config = dict(
    n_kv_head=3,
    head_dim=64,
    positions='learned',
    init_out_by_depth=True,
    lr_head=0.0102,
)
Each number is 500 + 50 x the weight over its row's rms, rounded and kept within 0 to 999. Layers, rows and columns count from 0. Numbers have three digits each. The size before them is the row's rms in percent of the matrix's.

# down: layer 7 MLP down (transposed), 896x224, rms 0.205, rows 517-531, columns 0-223
# up: layer 7 MLP up, 896x224, rms 0.207, rows 518-531, columns 0-223
down517 088:463569536504474501559639492525481493465463429457425522526545406463545552507504515502483466565548563533582451526579464472444524561495538447384462447544489528626493539443529506583598504456478561481600499498489510553461552484512466560525437484579593444424587481537556503481540596454518532475460469574442524551505462554434447506530462508514400449462464504494489475544532640422535590481395496482438576442518487529558422455523440533582537448446558473514507516507517527575477442445456527585574598444505519453486407516490422483434490527473544529471596426480450522471555576529502499448434528461541471583467455498462476518396555472479470538540560521474514425509497545430500533442467
up518 108:441493451494512484506438492557504490511489513567504482468446468446579580507483571515593404500385560469492431535557485540552488492522508544479451497470426481439460446641411419444515489490491559495512567500567503503510527576363433517491487485479518556419550471419578453578426550476457576561540465492564391470415369470524563467448510455542477512545516527536473455624605485406580471481585474433527466463437564524440558587604495523502559377469450569449488526434524577495497513430540439566533561508538539422480490570520467488536537490523492582486504501431481529553423551500460515455472501487500568489467514467534512501503548470549489508524564489500545462521514498551405553473442
down518 115:532493414587507476562549496550469513471533472499550417437526446524506504564481441494428473567542497524524523498449517434442425508437503581545523533481486550522511565449537485510472468458460457476461462530446464521499427485634492472563438536504532519491467611471475524443495365520497506542524471527395525528484509524483552587444509481502510494513407570499606479420606487565447482481496507469495521464474492473603530413520511571519558655428453498423437614600618415497529439512546467561515474513609433496472541506554477496536544531432514496489519560513527530520533457525446396471516593596493475429518439464503499401443526549605487611532478567439576526511448469516515461495523
up519 096:529722458585510425540559485497447491473549489497485478452597567455509600539508532539528563489480551594402533525446523487519453601511471565464496453536464525529527491453587462454470552502601489629508442443469479565476575500521489480484483498491420423547522493528523463516509527517474484451514463481508585492571469457418476525442522523422420476522425450462558434529548491460524557454505436487489478532507417504516578547471559494502558423501589486499542572541451542583388571476478480507488366528526515381488500454520455535516517494523527545481433542433519413488567485479518513544476552450495466456413508430443519618532553506543513515485614437524530460553511583513472473518426
down519 110:463444542454472594494493514573575541507491480529506508528431415572497443582581473492468486522464453523596551481443457510509548475436516513475537498465519538395507483555510466512563495538445599515458605572552522418513463480528548558478478536566509621423448514443473449463483467470484504601537536542526373502478577441517486530470483469480451488476480541484520558539436574599434399488499595532451515438474451532499428488532498509414462556563413499499409532436522449412554428555603509568572641542447430590505489552509494427458519499507436510463449461529500551447465549518525500409463556533530482473581509477498480408483481501425505525472451560517431529567518481493546642467506
up520 090:405535440473534503590447515427472491503543473430465510425530559441494534516500402486474487534530451549454545553435531522490399453422499410529512525407491425550428500491498468538499554413429438499506485493508416476466436467469458536579600521546467542542509473462571490526521516371537525537519577434454439506515519555515531493406427532478535519482501421411493550484499532448480535513388504425469521505511529596522461480478550454529465423565527472494524488597482448533516521500516530524496533484448427477432536424572521495476555540558453459431494556440493487572566476453609498657477451510426503523447434531438480491481604457540391491583455434491430575464414608451437461468488
down520 092:522515520478564368462414489571463504436492545470517508611460522501552511469480466456489417432470489480385590594530462533553472465534588437440502533501494519490422535531510500424497464543466562412431472509458531478415527481560478565482556516497384409519470435581463481470484464547513430474583555547539516365506573547549466445526478543501526479481423465474508481523473513487467454551483550581557612594483504483474473426441496490518450443505495540569465510589494506549500561569528446516457453542565476507510547650609562455520461511426486469574568483466542519493599451506436565447476577539583499487451469518562456426441384493577496532474484472564530435457534499512477458481499
up521 098:405594483509490523511545537512413508524556489551472611508524495373553468503566491489564486458524444433460452454493544508535537581531519482503396451612567418422422487512508593579522525517514429505489474450486466514451510451482523471484457494524507425489532515500536387480507545518394545510498544654365432532482488552528386504545509436471565524627566477478551495399554457448553566504500498503493547416427469438501461528443549531498501506551498471522465478479420512508467498495461546459510477612521329555508480453549532476591531528490487524503420452522464550518475571510486492534550453439403513508447514483496426530434533444527456547485487477507520480515557609510572459572474
down521 086:441478486497530599563402471480494452564589471472475526460505438423445371440519427579486558495440455521500461544477537452497490518488425430507465499464545410587523451557443441578538533405561494505513446577588523521492531618508467481386495509522468578473413485638513513556506445542438437550521490415428475501546371549516448495594407558557523519456551546580501431471456524493504542467564506479451442517556497470537557501612536516480573473537522462430562529485539455529459421544512527560488504538486493540461601536405469507548492514497501487534476497494608510569474456495466451512392560492561481513476512482585556503606478463513485520517479588487540482527559491529431532524558
up522 102:567538457481498449475410605484494446517597437458454517511477472574527649442550611484473443491457519420510530489515628538486565497511427509519445601570481521432433470519538498513535608459457502427408525529485544461538488479464523569527567500466539553532469529524490476572575528482560490519473503541555510472521415541471565491575337417532445454464534461466583428473523553433446564457496442481531433465443506473555504385506454476461513527496463462475553520403430518485527502497573502497399544459530462505596495557561571409500454531563508500588451463503574534477497430489583442528516547495435493511496486431488474484478575552444503527573430446450507444504505599541438488512475
down522 103:471443525456465527510480497416517506562501532431520491535505511550455466622492440554507556491486538585442621474510412380546518468640479476578504489449529410511490438466601518517475494499484437491457542576453575527498525519411516464477518438455394487527387585468448534386455423482500501658472453509467399510458463430536442470532450580525575383498567554513530529544506448473446456482500498519524553462429501444478509611528446509511499552504459583535486510487508530501505450542502464494539433444523513516424545455493453575547568403459574484471525484459521555475500596543442506518370555527564556479491529451481455523588544541522445530496476542531492454544435481500438490549525
up523 099:633484523576472522446460551444508492495509538564518500550581518480518498594493557516405576489453495486497520409510497471508537487485496400547519500594549519579512493596556560534515467506394459565463449490497490544452525473486471561510532526586429413504485448591500514452516464402487576509514484532433473514448559474569561558466486422421413489561465508576487419503612459456493497435462489523507476382507464539484541439463528506448458548512544391616543517500529515405566528535547526497497480535478475430468518498456554487502423500385538489480525450462489456480480434478490473526378405484452559478535569477405518570496590481513470448478505494489503628436365502482464600506460
down523 092:533636514493581520581570483492434463479568534465417585478380589511474452472492558445499529426487480535550451503501505432438513539512437534525489501562489560485519529468506458530577514528443589550387436491560503527455564469510556439586536591486481540487475505520468511511489537473625509538451455484549521514416528516518450640601438518518605387438398534557496510452445444459434505451500529431468522491568461507466514454524434501558472448490512501464460563475528510541545502472569471473539428527447472524443579531456530444518556458498607505460528540570600478464525433556503429474511459503507454516501441417559505476540466511557629438468449555522542400404438538487505477555500
up524 100:473535448635527540471538508461464451512531472557410500465594506531478530531516491508483518542517529489556410499524565480526448468585496459500521538477435422445534534476506480516481501530486559487396437466550461538484511504470490519456521524441481502543510435538532563464423519565545539509485481559475498481459493579527446428488495457414509520560451363554538517481527503396612398530548560561390406472458545524489453449530468551504538538440496547501524445448518436359457577423546487486579436529638576492498425482517499490482516463491378583401565466519516521531537451528527490553472565554517447529460484509475527575447481451581449516519545477475485410590457531398494372465410
down524 098:475490561449474515522513476538596478427484528486521490557501447473500514439450476561512512484439450604503472499470491439477497566448562388537498518499445460472434488475409541499578464454576483537493534473489502562483592475467467411504549441586482521386507455535424535536533472527476506510545482467522515565485538455492474586573476554633378440540548503545520480415476523556525583551493455576597515478517590399437559506383477477463572392505416539439498485485533527571531579492505481473474491498490517404524484546506457534496491509515540439527568490412657568492517508413554470508552548473469583447567511446519488466560391529501446473511484470492562405542489456627504575494530
up525 107:502481374503431489574538481498534536461513385517467516518466491681552468529430428438496545530468495527480512454533584533542493502433462459457450538458523518532559558444397556479511493463514413426597536580494468493566568504560464435510477511550467493440468510447538521542526493552522521552491540502545587502461461579391466448405437569559499466402593551483438413511479538442556530513435543503518471442598539438534511525520532462529553513459532506504510503528505504509565520539535469661517513529397560459483504539532529645467513477549527507483504482429564479631550492465509495399524562616560483405435474476520489540514512488515509490467472425512522465555583482486519488458559
down525 102:506492480564406479510485562506453509436537514549480488437566579486545508427591453481517536547479562557512474561622481444505490417546597489556507537588490626573475488523476484575545461487520501507587541546576523549544490479459498537530460496556463473537477469543504536470499511459600442569594585504522510567511466544516495545502513547531559525597496462461543381545487583479475457546501525408477457533544539535498489464542580493515545489473550413464469415494554499521585461416440559539497496543498562520462541431502472602519430453476421552557547564462562546432538447452538549427480539497523412578418411523535445506539528579516537431528379577376465485482567573550456471517538
up526 103:477504454481505418572443516462517537464464544428461464457429467535453531487523518515477508443502533495465587496524535487530500524565438470440438408504489422496384507480505485539500590603471370465489558486455542503540567480494552537474405593521524531622496434525507468533453466480434510468475413510548445459472487502506472430512447510545532496401517469508497471487460514505462466453448449581402469470515517548486415509581565478504535464428513485432467473606423534575518541578534525523561455567512500544514526519571529547655497555483463471496484443577524499720558538538508527504573586478541507543444429522549513484560478572601471521504519448437474357543465531472479520539499
down526 104:491584554537450453547544582454515550550429487484545531482478489465431478466517588562584397538560437495533510461524481491532455442487550466413581428488576519462495542472552520503540505551494559503405527572530521563531409417459533473588574411482503426484483511516515448478496472514486441530523417552463518492460470524505572490541500467553470492529508404453500427522507529604510436543488509553424399528430524419541535516604456475455467403430527451599626520514592566513543423508566515486508432419526571534435514472514550519484479442530556537395506403546370546503423402472481488478569476479575540479473502501516517500438524635505541534496552456575523503487465495529546554453487
up527 102:523546500604460497486556488526482524438512443585570416473467443536487531488500615492522429529427548463486465454517590542408541513611453478395490456542573529548541524486457424493535520570537553447597569443462438411483504453514552458594526532478461526466463505443496463534578417436492569486485479437449484418422565506537524462489506473494531472522551546520533497443416546570557487532447429520483525472592550537503512462539453508532455459519474511482571588559442420420421501551491573446487466499532500481566442513515506447472535454481622498538411502506390587543566422510461535559452566472522433430433474486535550451625402517537529495626533544455477483527502497493456507506431
down527 096:550452508562488556506535409407549519412511437411401515473424521480441494433562515472523503496552451472656580467502422519443513548517490412481555543493491495454470426509478467552587407528498510541472557466465443433596497519475468494547435466497608551477443534437561552381489493453517477430567541519541586574540551522445568591531382429521523648534502442495511504448484458497551531510530505505543476460477519450524531486504448543508569587551510570505444509470433484543493516493514559563520550362431495576471462558496516498508552518487530450444453483452507501570535471416578523494516394502537578553467481448498521484515532546504440442476601419541478481460486566495493517406495
up528 106:476497517509521474504501481441483499448563508554488478511481467500531515484526516625471519515509501506512501523476596506488440573519469500493420415495535425497490381546505485488433433428431501574427452583451534531445479544490553435430559431553529539542494504486459467437464546533526571499456571594533507518551542652500476479492588522537364464432548488365478433468503467526481473452404472471513446496396538509449493510462448465437591480531470638473451472573614425498566503479501598412447533469370500448452558481512503543526405562555534391433521505474564504456555509502549435431479511506537541530556467501545510541561532590405527485450483495524561495568520544522505513455517
down528 101:416534569522521458481496480485497468530468546493568483525542461560496542457579507523463487444559484475438526367536474472451513550512491385536513529493547454621466480460541574477465543451480480609456515483454542430516539457516494433543487509345455479453546533405492470578448591589474546438489579470553511439541482444487440578513583569507480487448558508563518455586558390519518484393453419565493419551441458540472470500578506536511536552460413466511458560502552517561490518484527363397585583497470458427542566588487465473596500503500497558450500454502522464446551538441526523477490462409538470481474462477425503523457538487471521369486463491551507503463478500485401555534499
up529 104:519492443552405505468480505460403493553505455502427461474536625487547471466592439393526493454556530524459378532505486516506542461471546440500509591447489560441535445533546511451457557423589451530549510491520416536451480484554493531490558521594536566462578433442489496547387561479432535416451549522485612530508472505560514484532462483511520377479517540542491466503481520550490501487430543534478504616501468546393521535475514509498594438479600468542452449505470491447489490425411474574436574472455474501499511539567399520540529556573574536413482476465417536472480579454517511509467572536480582518544383466425501528511441547520540530620400420517508492438501509530511524530503
down529 100:571540380512512460464552449513513472472440501468414496531522465595531455458463483526447484465532529463429524556431425502497442436541505451459425454478393449535540500539430492473509456493433520579502492434515611430440468484554597547489509531475450448429527564527474443576479575478521558566357416553496457448491556531557495422543594524559607409485459581529507480510481468503571470419463508446471461502451538538535455456501501408444441482506568557517480455426451508491513579571595481488539441478481483537588461535507453399556449565555466411566502577508563540425435436521501554425439505561452511508495473447585558540572555465488507500539483429483519438459492472418536481514545
up530 099:448634503470443508455473477451511363441503541502551453476507461537572461513471562561536488496479452580415471487519452557545527529470532439555538440462529546504478471421453521515578472472457453523460555510364510589463502575530588528386498495596555508508474465468555502531454472459527511500484482538451381482531497512533491518444395474509446455527517493533551509453464524453538509456486426488530533469604453498559508552507534498488534528560530493383505514512505446475531484564603544512434454507499470468533469450560674490527534575460614505460491545452534532478510526454454513546501455521580521499422562550501595436585446442519483435426465476477501597624476518499411493611587
down530 102:459461438586470520482463467512575456474485485577509497495467417453512503475550452476592530542532535443446463493504563500517464429584520558404440516479459458462552479480571461386442548505421592492522504513588491484419567551514558559508499476554509521583636470571512515526364535562487556478544397518475482526584534468475506516397475501470504493560458493442463542443445485498590541504508480469590535500483540571597509495551458499492493493581542560528485519534501498442475539398453463470469510434554545522426475564497465580423435586530556547513486464518499508476517440500519590462504497391512518460497474576468479535394455390470551519424509616488625542483531424484506614504556
up531 100:407513510509534437502605443472499491469518565504504421460411467428462472531535467512481485492515551520606527481434434668485539484494477456479517497547535512450434546494514564441520450542527571488474525460538431471513473448465409399387477588533464426527463540526471514564465485547571543509458480574488491499510565455508518544502511567536442529528570352385563460509537507570584576557572530527451421520389576501492459480543515440539570519521449462412408472503448505518478538553450500524509483511470556471564451560545520480457525540515479500501501607472466578470554494519439539400452477620437529491540471507518429420581576471530490519513571424556465550478560473433499436524434
down531 116:536487484455467494542361512548371472536546485457510561504372435512525509495572463463517524483492503544612484528618500577526537510475477520458529461571448498524497552517554502514440397522564404540584571455510454542477587490525392489483513438576463519541488448416539535610464466431421461460436445490559583460497578495463538524449509532470364465521484585512416435556477546497430462526494503523515475511497488447516440555529544517466497457454494497503480478570541451591436479435446550461578486438419552436477550552494540495468486469503516422530546561507444553467559560434534517525540460490379453490508478546485427513534452534569553441475496524487523478483574438511479613583606